config.toml
head_dim = 64
rope_base = 1880.0
attn_scale = 0.125
bias = "none"
tie_embeddings = false
init_std_o = 0.00276
init_std_up = 0.0172
optimizer = "muon_variant"
beta1 = 0.9
lr_head = 0.00634
decay_fraction = 0.912
doc_mask = true
Each number is 128 + 32 x the weight over the matrix's rms, rounded and kept within 0 to 255. Layers, rows and columns count from 0.

# layer 12 MLP up, 448x224, rms 0.17, rows 145-184, columns 0-55
[[131  36 112 166  79 170 144 159 115 167 123 125 118 105 106 125 122 133  97 123 107 112 170  88 126 139 127 137 128 100  76 159  60 142 151  85 159 184 133 134 112  95 132  89 176 144 128 103  71  92 157 113 116 119 124 141]
 [110  94 132 102 132 129  71 127 128  99 106 138  96 108 229 154 132 134  49 161  81 114 123 179  98 112 122 164 152  74 113 132 176 121 130  71 166  59 168 143 113  96 115 157  83  85  97 102 126 127 122 113  78  96 115 187]
 [ 55 149  85 152 144 124 148 119 161 124 202 106 142  72 179 138 166 113 111 128  63  78  73 158 128 136 133 118 145 170 110 114 170 123  68  77  61 116 157 122 190 105  80 150 176 134  88 113 148 143 148 132 163  73 102 126]
 [113 168  73 221  90 117  99 115 134 167  67 174 152 152 140 130 140 135  67 140 186 105  82 195 154 117 146 145 155  94 124  83 142 174 133 104 131 151  67  91  61 127 166 144  92 135 142 154 170 159 104 146 134 103 176 173]
 [153 123 118 113 111  76 139 129  87 128  90 132 121 139 169 126 119 132 148 200  77 105  87  80  93 114  43 112  91  94 166 171 135 123  97 133  88 102  74 105 150 126 154 147 134  85 151 157 161 112 151 103 184 150 102 107]
 [119 123 103 131 137 134 127 144 161  61 100 173 165 104 108 117 120  97 152 116  92 149 146 175 155 129 139  87 137 121 127 109  78 125  80 116  94 163 103 118 164  66 105 161  99 146 115 108 150 106 152 140 149 174 123  83]
 [143 161 113 169 123 104 139 120 122  92 153 175  80 136 150 147  69 119 101  92 121 157 106 136 106 178 142 139  75 108 114  93 169 116 110 107  73 136 132 108  96 163 115 104 192 105 132  87 168 140 141 114  90  91 103 180]
 [136 112 156 196 186 154 181  81  82 141 103  63 134 163  69 115 147 122 155  89 160  83  98 125 150 121 152  89 121  97 108 115 170  83 193 160 126 157 146 165 158 140  60 129 130 104  56  86 165 185 120  84 148 126 171 175]
 [161 151 103 150 105 160 123 140  92 130 102 157 172 140 135 171 109  75 115 200 186 128 120 108 150 156 101  67 130 102 185 175 124  97 133 139 117 107  76 107 107 109 167 125 213 179 171  84 149 150 173  89 136  76 113 123]
 [135 106 113 132 123 134 119 156 140 171  97 129 158 126 148 169 174 151 134 162  68 130 100 142 114 186 159 140 106  95 135 134  89 122 134 110 200 123  83 147 141 142 164 178 156  92 112 119  91 100 132 187 117 153 110 132]
 [146 125 131 100  65 128 113 159 138 135 111 156 108 135  75  85 150 133 105 187 172 150 157 138 151 211  91 133 191 116 139 170 156 101 187 117 111 137 202 135 104 119 137 137 151 129  85 106 152 174 136 156 119 132 127 109]
 [113  78 140 126 176 149 131 156 100 153 103 108 164 123 131 111 126 156  72  49 100 148 195 119 163  63 158  96 129 120 155 222 114 155  76 130 149 103 148 203 154 136 145 138 103 111  89 155  94 102 111 198 177 113 189 140]
 [ 89 155  87 118 131 151 121  92 111 118 148 148 110 132 195 146 129 141 176 148 112 139  83 108 133 135 116 103 118 129 196 118 129 114 110  63 102  84 123  63 128 131 125 132 117 116 111 125 140 101 161 147 135 193  84 176]
 [102 141 108 113  90 148 146 113 164 136 118 121 113 181 144 186 100 109 139 112  76 146 118 149 146 165 154 140 118 121 177  89 222 112 134 179  58 173 109 105 162 132 113 132 106  84 116 108 127  60 138 201 160 125 100 114]
 [161 142 110  87 111 117 131 102 141  86  99 104 148 147 191 118 140 116  86 185 106 160 100 101 110 126 195 142  98 141 162  89 157 139 188 150 118 131 106 129 191 140 151 231 121  99 110  76 123 173 118  90 133 169 156  99]
 [153 100 103 127 183 103  99 129 123  99 125  44 177 160 158 138  94 168  90 210 171  57 199 135 138 168 113 141 197  82 111 155 102  78 107 182 172  67 107 125  55 143 119 124 156 130 103 127 142  82  83  89 116 157  63 149]
 [139  80 140 116 153 155 196  95 114 138 106 189 148 107 115 112 180  77 136  98 126 140 143 112 184 124  14 116 150 100  98  55 161 107  77 163 107 132  99  81 111 154  79 176 132 152  93 124 150 175 142  94 114  67 137  94]
 [155 135 165 157 118 143  83  63 142  83 124 123 133 207  97 162 128  95 120 123 128  99 151 119 103 155 162  99  91 145 139 145 138 158  96 114 150 105 148 116 197 181  98  91 145 103  99 149 117 118  84  73 116 108 177 133]
 [108 117  90  98 118 144 127 162  85 121 158 134 185 125 122 155 108  90 104 137 127 127 115 113  94 138 115 127  69 138 145  88 144 105 106 132 112 160  60 116 108 100 209 142 130 115 140 171  92 151 149 176  86 186 132 139]
 [165 108 158  95 119 102 106 132  94 110 143  58 152  61  64 126 115 163 134 112 136 102  56 100  94 129 147 186 156 115 126 135 169 179 164 140 127 165 134 116 108  62 155 112  97 103 115 123 148 101  97 125 110 114 117 115]
 [128 207 129  97 127 138 131 143 152 109 113 160 107 192  67 171 125 128  74 156  86 157 110 148 112  87 118 171  79 154 192 120 121 134  93 117 145  39  92 183 170 154  83 101 129 154 172 108 150 141 115  97 207 161  99 138]
 [220 124 122 116 104  80 123  93 109 106  66  60  89  60 134 145 198 109 119 132 120 126 118 125  79 112  90 107 154 118 165  93 144 138  83 155 118 149 132 103 114 177 188  78 147  95 153 130 176 164 126 162  92 126 154 161]
 [103  83 130 129 110 120 122 122 112 105 126 183 167 176 224 161  79 142 114  63  90 128 101 114 121 159 143 103  85 141 151 126 155 128 136  63 106 102 192 125 151 105 136 113 166  85 120 134 165 121  96  79 132 109 133 143]
 [130 142 131  94 103 148 129  87 126 181 130 191 147 141  69  85  77 145  87 155 139 108 140  82 195 164 125 113 167  65 109 114 116  84 142 155 116 131 130 138 103 199 191 124  58 137 113 103 157  96 237 105 123 123 128 140]
 [158 147 145 118 135 110 154 175  64  99 133 118 116 115 123 143 139  57 155 137 104 185 157 157  90 190  76  89 161 149 162 153  86 120  74 115  97  90 147 112 113 149  85 113 127 194 118 150 129  92 149 129 145  99 158 214]
 [114 166 122 118 125 100 153  99 138 153 141 154  88  93  96 109 155 157  98 134 204 123 138 154 132 156 165 105 138 192  93 135 185 149 154 168 145 186 123 144  84 133 132 122 121 165 128 146 144 138 138 165 185  82 111 123]
 [127 157 109 124 161 112 116 130 123 107 141 150 156 122 119 123 137 170 134 144 140 129 130 141 144 112 125 131 131 139 135 133 141 109 134 110 135 140 131 101 113 143 138 134 100 111 137 148 140 120 140 139 146 114 124 137]
 [183 131 154 146 141 126 155 152 134 155 111 132 120  84 186 133 129 145  70 108 132  95 106 120 105 207 102 148 127 123 134  57  95 195 191 117 156 153 131  55 117 107 201 153 116 197 113 171 148 153 143  44 148 102 129 118]
 [131 124  84 167 114 154  85 154 134  88 123 179  94 100 143 175 116 115  85 121  91  71 148 165  97  97 140 106  93 205 199 136 168 117  87 122 129 103 173  83 158 102  60 171 136 161  70 104  75 135 129  64 119 188 154 105]
 [111 134  59 103 153 184 127 118 123  99 152  93 146 166 147 153  79 135 149 116 143  98  95 131 163 157  94 121  79 119 107 151  95 102  81 153 167  73 109 110 150 200 145 117  93 152 136 111  93 140 141 122 129 134 143 166]
 [132 153 136 117  94 120 118 205  75 131 135 128 141 157  96  58  82 121 162 115 115 130 162 130 140 151 125 134  81 130  87 112 117 176  65 197  74 137 137 185 101 126 120 100 142  89  73  88 140  85 176 118 122  61 169  90]
 [184 125 161 106 147 204  80 122 135 117 178 122 103 202 150 107 127 148  99 106 110 120 123 140 102 100 114 142 121 117 112 101 169 128 144  99 132 141 158  96  91 159  82 105 103 191 134  88 141 104 156 159 191 188 134  96]
 [136 124 150 101  84 120 117  66 188 112 146 138 117 132  76 138 147 132 161 172 109 164 162 143 120  78 102  71 114  97 172 167 147 123 143 126 105 128 105 110 124 147  70 130  90 153 114 139 117  98 131 100 139 129 125 162]
 [140 122 129 119 133 115 139 165 139 116 149 137 121  77 157 125  92 151 123 114 171 125 134 152 168 137 111 159 130 112 142 164 123 171 154 111 125  93 109 141 105  76 135 111 109 121 149 110  88 123 124  76 161 120 140 180]
 [ 59 175 155 101 133 181 139 147 141 157 140 164 173 137 137 125  82 126 182 153 138  77 138 133 135 171 137 140 112  70 137 147 155  97 102 142 125 135 102 159 122  95  38  84 119 112 146 109 157 135 148 137 130 130 130 111]
 [147 189  95 162 120 130 180 164  89 153 104 158 157 124 103 143 147 116 127 128 107 126  82 181 110 183 172 130  82 131 106 124  85 127 132 119  92  93 128 107  94 177 106  78 118 106 119 141 151 164 118 124 142 176  78  67]
 [121 123 106 104 103 130 112  80 135 136 117 133 147 145  95 106 114 150 146 175 163 157 123 105 131 122 114 185 144 170 152 138 142 146  59 121 119 173 164 145 101 114 110 122 161 141 131 172 124  77 103 123 106  81 153 146]
 [114  81 163 124 126 106 115 139 130 160 143 119 154 108 131 120 118 143  87 148 190  58 137 133 158 141 122 106  93 177 111 197 138 123 155  81 140 126 118  75 143  96 118  59  72 117 111 106 135  97 133 119 133  76 144 127]
 [144 146 166  98 185 137 134 118 120 166 158 160  92 150 141 158 149 172 134 120 159  94 146 130  71 133 136 102 147 130 161 126 102  40 103 205 134  93 130 118 140 168 130 135 123 124 156 128 104 166 115 101 140 131 125  98]
 [131 132 107 131 146 113 110 156 115  86 119 148 183  88  97 156 145 150 107 122 180  67 128 145  75  87  93 160 177 123 124 158 133 106 114 135 111 155 170 107 155 101 148 116 135 104 150 113 120 143  85  78 176 122 113 136]]
# layer 12 MLP down (transposed), 448x224, rms 0.246, rows 145-184, columns 0-55
[[101 206  91 148 124 106 126 169 115  47 144 141 161 108 106 120 126 111 130 154 141 166 103 111 133  93  67 135 186 106 113 148 163 107 120 208 180  90 155 131 115 107 101  46 139 147 132 165 144 109  97  95  98 156 128  93]
 [148 131 128 138 177 156 128 155  94 178  95 132 137 153  75 123 127 171 103  79  83  90 100 136 105 159 124 119 120 125 116 130  77  88 148  89 155 128 224 122 108 101 171 114 128 157 116 151  57  88 124 148 142  90 113 158]
 [157 112 123 126  82 168 132 147  77 175 192 158  62  99 152 199 144 108 140 126  89 124  56 155 121 118 157 113 154 127 127 117  92 147 143 162 112 101  66 132 131 143 150 169 139 104 140 109 115 157 115 153 134 111 217 143]
 [121 111 114 139  79 191 165 187 177 133 104 156 149  66 129 120 181 103 182 216  90 133  81  93 114 156 130 142 132 135 158 161 107 111 120 114 176 135 103 116  92 141  77 153 128 159 148  95 159  37 138  88 155 136  87 182]
 [134 130  90 138 130  82 143 125  87  81 104 110 140  43 152 129 120 197 104  75 175 105 175  64 182 152 133  85 153 147 135 133 135 157  44 131 145 132  92 117 131  74 132 140  88 140 117 176 153 155 119 107 135 108 137 136]
 [125 116 109 119 140 160 118 124 101 192 178 154 159 112 103 104 120 114 126 157 106  58 142 161 162 153 145 138 141 163  78 127  98 100 183  93  90 145 140 141 153 130 120 114  77 152 111 130 173 141  91 148  91 145 154 115]
 [ 94  97 138 101 141 100 105 111 156 137 121 115  90 154 164 118 127  98 138  78  64 141 138 127  83 192 138 115 183  72 185 165 103 160 151 170 101 122 137 111 113 169 149 142 127 143 148 124  85 155 149 107 153 103 140 100]
 [171 118  75  84 158 146 141  91 167 110  62 149 100 189  97 174  87 180 139 108 134 118 141 193 119 179 136 161  92  97  95 160 152 137 107 131 136 159 117 166 134 154 160  90 170  54 149 113 184  78 155  88 105 176 107 145]
 [130  75 156 136 144  94 166 151 151  54 132 135 218 159  73 118 109 115 114 157  94 192 102 151  92 138  78 133 171 124 180 123 133  84 164 156 116  91 154  77 123  62 108  86 132 192  94 142 132 100  82 105 113  96 140 121]
 [104 146 120 135 121 138 143 116 159 116 137 113 156 132 120 137 129 121 164 137 124 118 156 157 135 137  84 153 139 166  98 141  90 121 141 148 116  89 169 128 126 140 142 104 104 123 115 131 170 145 106 128 138 121 140 142]
 [162 165 150  97 120 108 130  47 129 137 175 112  89 127 102 125  86 151 173 152 138  65 134 121 120 115 206 152 161 152 148 122 101 107 197 128 202 141 139 150 167  98 139 128 116 112 141 120  42  97 114 102 135 161 115 140]
 [111 105 117 171 144 120 153 132  91 177 138 124 110 103 162 128  85 135  69 177 105 170 177 171 114 126 112 154  89 156 138 176 115 114 102  98  71  67 134 145 197 154 143 151 135  70 129 159 103 157  78 110  68 129 104 130]
 [102  98 124  86 124 168 116 180 103  58 183 171 142  98 144  70 196 130 104 140  97 121 149  86  94 148  59  74 103 128 146 140 167 146 148 145 196 128  85 120 160  89 160 155 125 168 162 161 150  98 162  86 139 206 155 151]
 [156 116 141  88  82  93  56 103 139 107 151 135 150  95 108 143 126  99 123 150  77 145 161 160 141  94 147 142  83 113 135 124 145 132 159 109  77 127 100 174 171 127 104 144 128 152 133 119 131  95 147 124 155 197 139 130]
 [148 131 144 171 132  14 153  76 134 219 124  77 135 175 134 178  99 101 113 116 150 143 196  95 100 105 121 109 117 147  96 155 143 176 118 155  70  91 161  87 106  97 161 117 114  91 156 135 159 222 161 100 179 131 149  71]
 [175  95 155 144 133 172 111 143 105 162 168 189 114 122 111 120 189  53 125  93 135 144  72 134 174 119  38 163 123  76 156 154 104 129 157 179 160  80 116 103 151 162 127 157  96  91  81 125 141 119  71 131 176  28  97  63]
 [132  73 128 112 139 143 184  69 105 154 147 173 147 118  59 109 166 103  85 138 129 162 218 135  90 163  73 118  57  85 141 160 119 105 130 139 164  93 127 107 132 126  57 126  97 134 156 136 171 170 152 101 106 163 109 130]
 [186 123 128 125 174 110 123 147  95 121 139 114 139 115  94  74 170 150 143 142  82 110 122 124 105 181 180 106  62 106 132 172 177 145  79 129 105 128 115 149 157 156 100 138 139  82  64 131 157 148  89 107 147 162 107 127]
 [122  94 143 102  98 100 147  97 201 150  98 136 123 137 139 154  63 106 151 135 128 121  96 185 124 151 130 172 153  84 103 154 137 135  96 121 160 196 145 128 166 141 159  88 140 177 134  97 113 112  69  99 146 191 158 116]
 [116  59 123 156  58 187 113 182 121 103 143 187 108 123 148 119 104 107  84 123 170  69 106 132 149  87 195 125 120  87 129  80  73 166 128 105 136 134 134 122 133  89  53 207 101  33 145  75 146  79 137 135 138 148 198 114]
 [129 134 190 151  98 105  82  86 102  84 132 161 151 101 170 139 136  85 110 137 125 135  97 129 114  87 136 153 174  91 180  98  98 171 128 169  92  81  92 161  93 176 141 107 104 184  67 125 145 157 125 150 178  99 108 192]
 [ 51  92 119 133 103 107 138 147 112 134 170 196  96 193 120 121  76  88  97 155 130 132 127 123 121 113 161  72 139  83  57 156  99  90 184 126 138 130 167 159 131 128  83 101 129  91 146  42 113 111  92 102 136 179 140 141]
 [192  27 143 188 116 143 188 111 110 199 114 191 176 165 201  98 138  60 114 118 113 122  52 136 128 159 167 171 178 154 127  98 125 121 149 105 205 110 124 112  29 160  78 158 102 177  82  94 131 153 126 121 165 141 142 124]
 [127 122 134 108 123 133 150 115 184 153  98 227 132 166 139 137  90 156 119 139 170 101 123  63 193 155 153 159 121 101  69  95 109 178 111 102  92 143 193 145 169 111 107 134 142 182 146 124 127 120 108 105  54 102 120  99]
 [147 123 126 108 165 123 155 157 173 108 156 157 113 131 110 200 134 120 156 109 117 141 139 174 220 105 137 104  99  92 173 145 156 111 209 116 126 128 164 216 148  77 199 125 106 138 142 129 124 114 123 111  78 121 208 164]
 [100 205 181  81 166 142 114 130 136 104 177 160 159 125 157 107 117 145 109 124 159 160 140 125 132 128 148  88 151 105 111 164 157 153 158 158 146 138 138 122 117 152 112  79 155 101 102 130 180 109 132 139  99 112 131 100]
 [119 144 154 137 103 114 129 133 129 120 121 122 125 128 120 120 134 107 122 141 152 130 137 157  95 136  97 132 123 137 145 128 123 119 139 164 102 128 134 125 129 159 135 150 121 124 145  95 151 142 149 141 127 127 116 131]
 [151  99 101  89 138 122 124 149 160 113  93 152 159 190  83 131  97 160  91 161 130 123 116 139 163  84 147 164  93 121 119 178 149  95  86 131 130 134 102  95 189 126 200 190 174 146  96 121 147 130 183  88 111 117  60  59]
 [119 143 147 202 126 116 179 139 107 157 174 122 135 133 103 108 137 128  74 135  92  82  75 139 126  61 105  69  56 147 119 127 185 137 128 111  58 138 163 129 156 122 168 123 122 138 190 200  99 144 168  99 157 174  76 148]
 [150 135 119 103  99 116 161  93 132 102 153 138 100 113 129  96  93 171  63 128  76  92 101 143 165 126 135  86 149 150 147 129 123 127  97 131 147 149 112 164 125 124 115 140 130  79 115  68  93 101 186 121 123 133 137 139]
 [158 187 139 157  82 167 102 118 131 159 108  87 100 155  61 183 171 119 158 170  52 187 174 112 205 178 170 110  55 167  57 127 144 118 107  79  76  86  72 204 155 109 148 101  94 112 126 125 150  70 117  96 146 116  92 140]
 [115 120 153 141 126 159  91 132 151 131 163  97 148 154 119  84 138 112 115 122 108 122  89 116  97 113 138 114 174 105 116 166  77 170 163 122  82  50 104 127  81  71 152 184  56 147  52  98 130 157 137 146  85 138 129 142]
 [141 128  98 132  86 165 108 151 140 119 137 197 153 145 115 145 140 101 152 135 155  87 111 112  90 149 138 100 101  65 174 154  80 123 172 132 160  95 169 145 151 130 180 141 145 151 143 148 170 116  50  89 143 150  91 126]
 [167  82 170 114 142  96  95 108  80 111 135 115 101 137 175 145 111 169 119 102 126 131  99 148 110 128 104 167  93  73 119 127 140 165 128  63 151 149 110 109 135 102 130 151 134  85  97 139 157 126 142 158  83  90 130 189]
 [159 142 113 114 139 136 139 183 135 146  98  42  85 110 171 144 120 156 118 124 125 147 169  94 105 122 120 116 139 123 129 138 102  96 139 106  78 136 138 143  54 164  97 105 138 108  79  89  99  93  99 180 153 136 111  99]
 [153 129 126 145 130 158  84 122  97 118 134 104 116 104 125 107 113 147  63  95  91 164 149 139 131 142 104 129  87 117 135 135 115 154 191 118 169 146 142 186 138 150 130 105 144 129 121 138 119 143 162 174  84  87 181 158]
 [ 86 148 145 109 169 170 121 162 134 169  86 139 137 106 171 194 128 153 108 108 116  68 126 135 153 151  88 123 126 151  97 145 146 128 114 117  96 100 135 107 110  98 101 115 140 128 119 120 164  70 133 140 124 145 116  79]
 [169  98 107 162 165  41 119 156 117 153 141  97 140 182 104 111 144 112 132  94 131 125 109 128 159 129  91 156 119  92 158 123 145 111 122 120 197  92  65  84 174 127  27  90  95 130 105 124  89 167 121 136 141 164 137 157]
 [153 110  70 107 123  67 100  90 100 122 144  98 170 101 148 151 164 131 109 106 103 122 172 167 144  90 146 203  88 170 191  89 110  93 127 157  98  91 111  84 110 125  81  96 113 101  87 118 130 122  90 138 197 121 136  77]
 [ 88 126 137 102  83  70 112 103 125 165 114 130 132 160  95 135 121 143 158  62 104 105 131 160 172 142 145 117 156 113 122 112 188 146 146 106 141 136 132 168  96 109  61 108 137 149  90 129 118 152 136 162 135 123 120 130]]
# layer 12 MLP gate, 448x224, rms 0.175, rows 146-185, columns 0-55
[[107 145  83 138  97 102  69 159  98 130 202  84 187  85 114 136  69 155 154 102 136 163 174  73 130  75 172 146 155 133 120 121 133  95 113 116 122 140  70 124 149  95 119 143 172 166 158 126 155 208  97 137 134 144 153 170]
 [163 106 101 159 107 130  59 195 150  86 168 119  68 130 231 156 119 174 152 167  72 183 110  95 153 148 203 207 162 159 183 140  80 103 134 102  68 188 108 153 177 137 140 201  59  83 140  93  67 132 124 128 144 124 226 128]
 [158  97 176 155 168  46 112 158  94 108 107 113 136  81 163  95 117 140  83 105 103 108 117  83 111  96 127  86 148 121 122 136 209 105 140 183 114  44 111 127 113 105 200  94 178 164  93 121 106 121 111 192 152 116 171 190]
 [142 124  93 127  34 120 171 182  82 117  76  89 106 132 167  54 127 131 125  97 163 146 121 121 114  72 207 157 142 135 129 129 125  91 170 151 155 167 174  74 126 127 128 116 116  79 177 151 142  73 122  70  97 181 102  97]
 [126  98 149 113 132 102 106 100 117 103 133  61 149 147 199 134 139 106 147  53 103  78 151 164 102 159 132 137  62 133 149 142 135 156 165 152 121 115 127 112 163 146 162 160 125 128 192  99 138 107 108 154 114 148  95  71]
 [ 87  89 153 105 125 100 152 170 162 102 133 100  94 191 129 135 159 123 147 153 162 123 137 148 142  92 131  81 134 120  97 177 111 218 159 138 127 117 175 154 169 102 176  97 117 119 122 136 121 123 147 126 166 182 144  98]
 [120  88 112 147 110 151 112 179 102  85 210  88 172 101 134 172 177 144 202 157  83 120 140  83 125 119  96 120 145 173 106  93 132 137 112 120 122 118 109  77 121 173  75 130  70 149 202 141 134 114  95 134 209 155  89  45]
 [153 139 141 159 182 187 131 133  91  82 157  97 124  93 143 148 105 148 104 166 176 129 122  81 126 187 130 165 144 133 157 123 155 132 128 149  90 144 162 105  90  77 118 142 133 107 138  90 106 113 148 144 139 128  87 128]
 [168 133 158 149 106 135 163 147  93 149 154 119 143 122 136 129 103 132 145 150 121 121 124 126 150 112 116 132 126  97 132  95 163 109 169 164 136 148 184 133 161 115 129 124 112 133 178 132 169 124 134 124 190 124 120 143]
 [115 201 140 108 205  83  79 104 141  98 121 133 131 152  78  89 107 147  68 172 194 127 145 183 182 148 142  60 153 156 115 130 133 120 118 135 131  78 133 114 113 123 152 127  95 127 166 119 100  84  91 203 139 138 146 138]
 [133 107  88 169  82 179 145 172 136 110  99 147 150 132 122 179 128 124 135  75  94 142  86 105 152  71 167 178  74  95 146 179 186 112 124 170 119  53 197 156 135 116 124 182 130  93  82 119  59 122 108 154 186 109 116 142]
 [147 119  94 178 129 128 148 148 141 143 133 112 110  97 131 106 134 129 125 152 133 152 118 199 104 126 126 181 201  81 156 183 172 177 160 100 130 155 124 177 116 129 161 150 132 194 106 175 103 114 133 116  99  98  86 122]
 [174  93  79 142 151 201 134 134 128 131 141 133  94 158 169 140 109 115  92 127 104 139 123 157  91 123 119 178 122 124 135  68  87 105  99 177  66 123  91 114 145 117 132 132  65 138 152 185  74 117 107 121 153 166 128 139]
 [139  90 110 245 106 113 177 176 107 119  80  92 227  74 149 102 122 156 149 137 116 123 125 129 103 134 181 155 154  90  65 131  62 107 128 145  87 145 153 124 105  78 144  99 169  66  68 155 152 107 112 213  76 118  81  85]
 [129 150  73  99 114 173  94 148  77 149 212  98  97 152  94 139 172 165 147 172 154  72 158 113 122 143 167 142 148 134 150 129 100 113 171 133 126 103 173 144 160 187 152 156  82 127 132 102 106  78 124  75 116 134 134 143]
 [134 146 148 132 137  39 150 157 144 130 165 118 124 201 132  95 149  66 144  86 231 149 115 135 155 108 155 202 147 155  73 103 119 118 125 142 102  88  49 101  55 119 113 156 163  95 126 119 169 127 110 114 140 163 126 164]
 [132 124  72 100 138 112 140 133 152 129 145  88 137 104 125 111 131 133 179 113 166 103  72 135  97  90 117 144 152  83 163 147  81 164 134 105 135 143 100 153 113 130 110  80 110 136 159 179 116 107 120 101 138 163 136 147]
 [116 110 149 112  79 157 173  92 128 136 128 139 169 125 104 161 161 154 110 104 152 103 145 137 120 167 119 116 174 129 104 119 171  64 145 119 114 147 147 126 161 118 184 130  96 157 103 125 161 154  75 165 149  51 139 188]
 [ 89 129 119 164 119 109 147 127 143 127 108 158 161 119 138  83 150 164 141 179 135 143 150 179 125 154 118 126 127 139 149 114 139 144 138 223 109 158 158 161 112 168 111 115 235 101 133 138 111 124 183  99 101 188 122 129]
 [ 99 108 130 173  94  36 161 161 166 138 140 115 131 154  72 141 135 158 144 152  90 106 150 111  92  82 156 138 141 102 126 109  86  83 120 175 112 104 107 181 116 136 112 125  82 151 103 159 221 110 107 112  68 177 166 119]
 [142 110 134 110 120 137 121  81 182 106 173  91 178 114 110 140 106 112 112  86  76 135 115  91 144 113 175  70 144  84 131 173 173 135 143  58 170 102 134 121 176 120  84 183  93 200 164 146 135  97 166 129  91 159 135  84]
 [143 120  90 149 132 136 139 132 103 143 156 103 129 172 163 166  96 178  94  80 132 118 109 141 133 151 156  86 103 129 186 195  86  81 100 110 113 115 136  77  73  90 134 119 143 102 164 131 150 183 176 130  45 153 136 136]
 [142 160  84 164 119  89 142  98 133  24 162 107 167 186 147 112  82 157 158 113 114 128 119  78 104 132 188 129 115 189 146 119 154 181 134 205 136 146  86  93 193 124 123 173  64 169  89 102 181 113 137 108 133 104 128 149]
 [177  70 134 155 113 175 116 113  67 104 150 167 109 141 126 140  83 160 164  96 102 224 175 125 152 168 147 183 177 150 201  84 187 130 103 100 140 108 114 107 110 106  70 166 171  93  65 132 146 162 139 120 134 187  82 125]
 [127 133 164 152  88 133 181 120 113  71 146 107 178  98 104  53  93 189  94 163 145  79 132 148 122 104 168  99 143 161 133 112 104 125 157 103 121  97 142 121  84  97 126 163  95  81 177 154 133 150 143 125 113 112 117 136]
 [114 132 147 126 110 128 143 115 116 126 103 120 110 133 126 133 176 149 113 109 122 112 139 115 145 129 117 126 132 115 126  85 159 129 118 140 124 110 124 131 124 131 113 105 127 129 117 111 136 127 117 115 108 142 104 146]
 [ 97 159 153 228  69 129 114 113 132 132 156 163  65 177 173 163 119 139 129 130  97 147 142  85 114 164 127 152 150 100 119 111 157  73 122 108 153 139 147 132 156 141 171  66  99 114 112 219 107  89  97 188 149 148  92 179]
 [176 101 150 139 146 172 107  84 119 144 126  82 183 208 133 162 159 110 113 135 146 140 104 115  49 107 174 175  47 145 106 102 142 141 124 131 164  96 127  72 141 147  96  75  82 101 210 157 112 140 145 130 164 115  59 140]
 [146 131 158 152 124 134 109 164 169 150 155 127 183 132 123 124 177 111 119 119  50  91 149 139 135 121 165 156 141 128 139 130 149 143 156 112 122 126 112 180 142 191 106 143 110 132 109 159 113 117 106  67  99 126 125 159]
 [123 124 112 172 223 127 121  65 160  94 130 134 159 137 108 151 156 199  75 120 146  37 120 111  79 160  41 128 130 154 207 152 243  91 128 105 101  94 124 115 168 165 125 145 138  63 180 163  88 113 166 182 164 141 157 157]
 [ 80 109 123 154 111 164 114 138 171 104 175 144  89 143 159 177 127 161  77 166  61 103 120  67 114 129 148 142 120 173 116  88 142 113  92  84 157 106 119 100 203 135 132 112 152 102 158 125 110 185 150 152 134 131 131 115]
 [ 76 108 159 124 149 147  97 111 116  80 174 188 101 172 124 114 159 154 173 127  94 124 125 128 126 134 156 181 118 102 153 108 126 127 109 110  79 182 135 108 145  98 156 143 117 131 177 143 145 164 166 139 116 189  90 100]
 [ 70 154 118 173  88 147 171 141 130 148 108  99 128 112  98 131 149 102 148  91  93 158 163  99 142 133 161 139 112 112 144 101 135 108 102 119 160 158 162 111 129 137 126  99 149 113 100 156  87 183 147 120 115 141  94 116]
 [145 103 137 134  88  80 145 132 153 105  91 172  98 189 108 126 119 131  85 146 147  98 138 106  98 153 101 192 119 128 169 159  99 151 102 125 141 144 138 138 122 103 129 100 204 143 120 116 101 156 123 125  74 154 104 140]
 [132 115 111 107 154 133 113  99  71 126 145 167 149  93 162 121 148 168 135 192 129 126 138 171 142 153 131 189 143 114 165 137 119 119  91 116 181 116 122 186 142 136 112 142 205 135 130 105 121  74 169 129 121 145 158 126]
 [135 132 158 106 103 122 141  89 136 152 143 138 124 139 149 155 130 119 178 123 195 101 118 134 136 151  90 179 112 138  86 138 164 148 132 157 116 180 157 118 142 139 116 116 162 137 123  94 125 137 176 192 135 113 186 115]
 [ 83 159 140 140 117 162 149  90 139 157 165  98 187  98 211 130 106 184  89 109 198 123 136 174 145 123 122 121  97 118 177 111 113 149 163 131 121 139 136  48  94 126 128 156 102 118 134  51  54  96 141  77 155 125 105 153]
 [118  76 165 172  82  99  57 142 145 134 110  42 135 146 141 118 132 123  78 107 171 105 130  58 134 163 132 132  79 121 137 145 156 145 158  88 160 175 110 134 153 155  86  71 159 128 125 106  98 118 146 115 138 143 161  73]
 [104 146  89 119 103 113 145 130 171 106 116 142 163 115 191 145  66 121 128 112 120 162 127 100 146 167 121 147 138 138 142 177 157 183 142 100 125 119 130  80 115 101  86 106 155 149 124 148 150 116 133 160 124 125 138 111]
 [128 123 130 161 152 124 109 138 124  78 132 136 111 101 153 168 166 129 184 124 103 120 159  92 135 121 123 159 108 166 164 142 104 141 105 141  72  94 134 131 163 117 126 133 128 108 166 114 124 172 142 150 109 125 125 141]]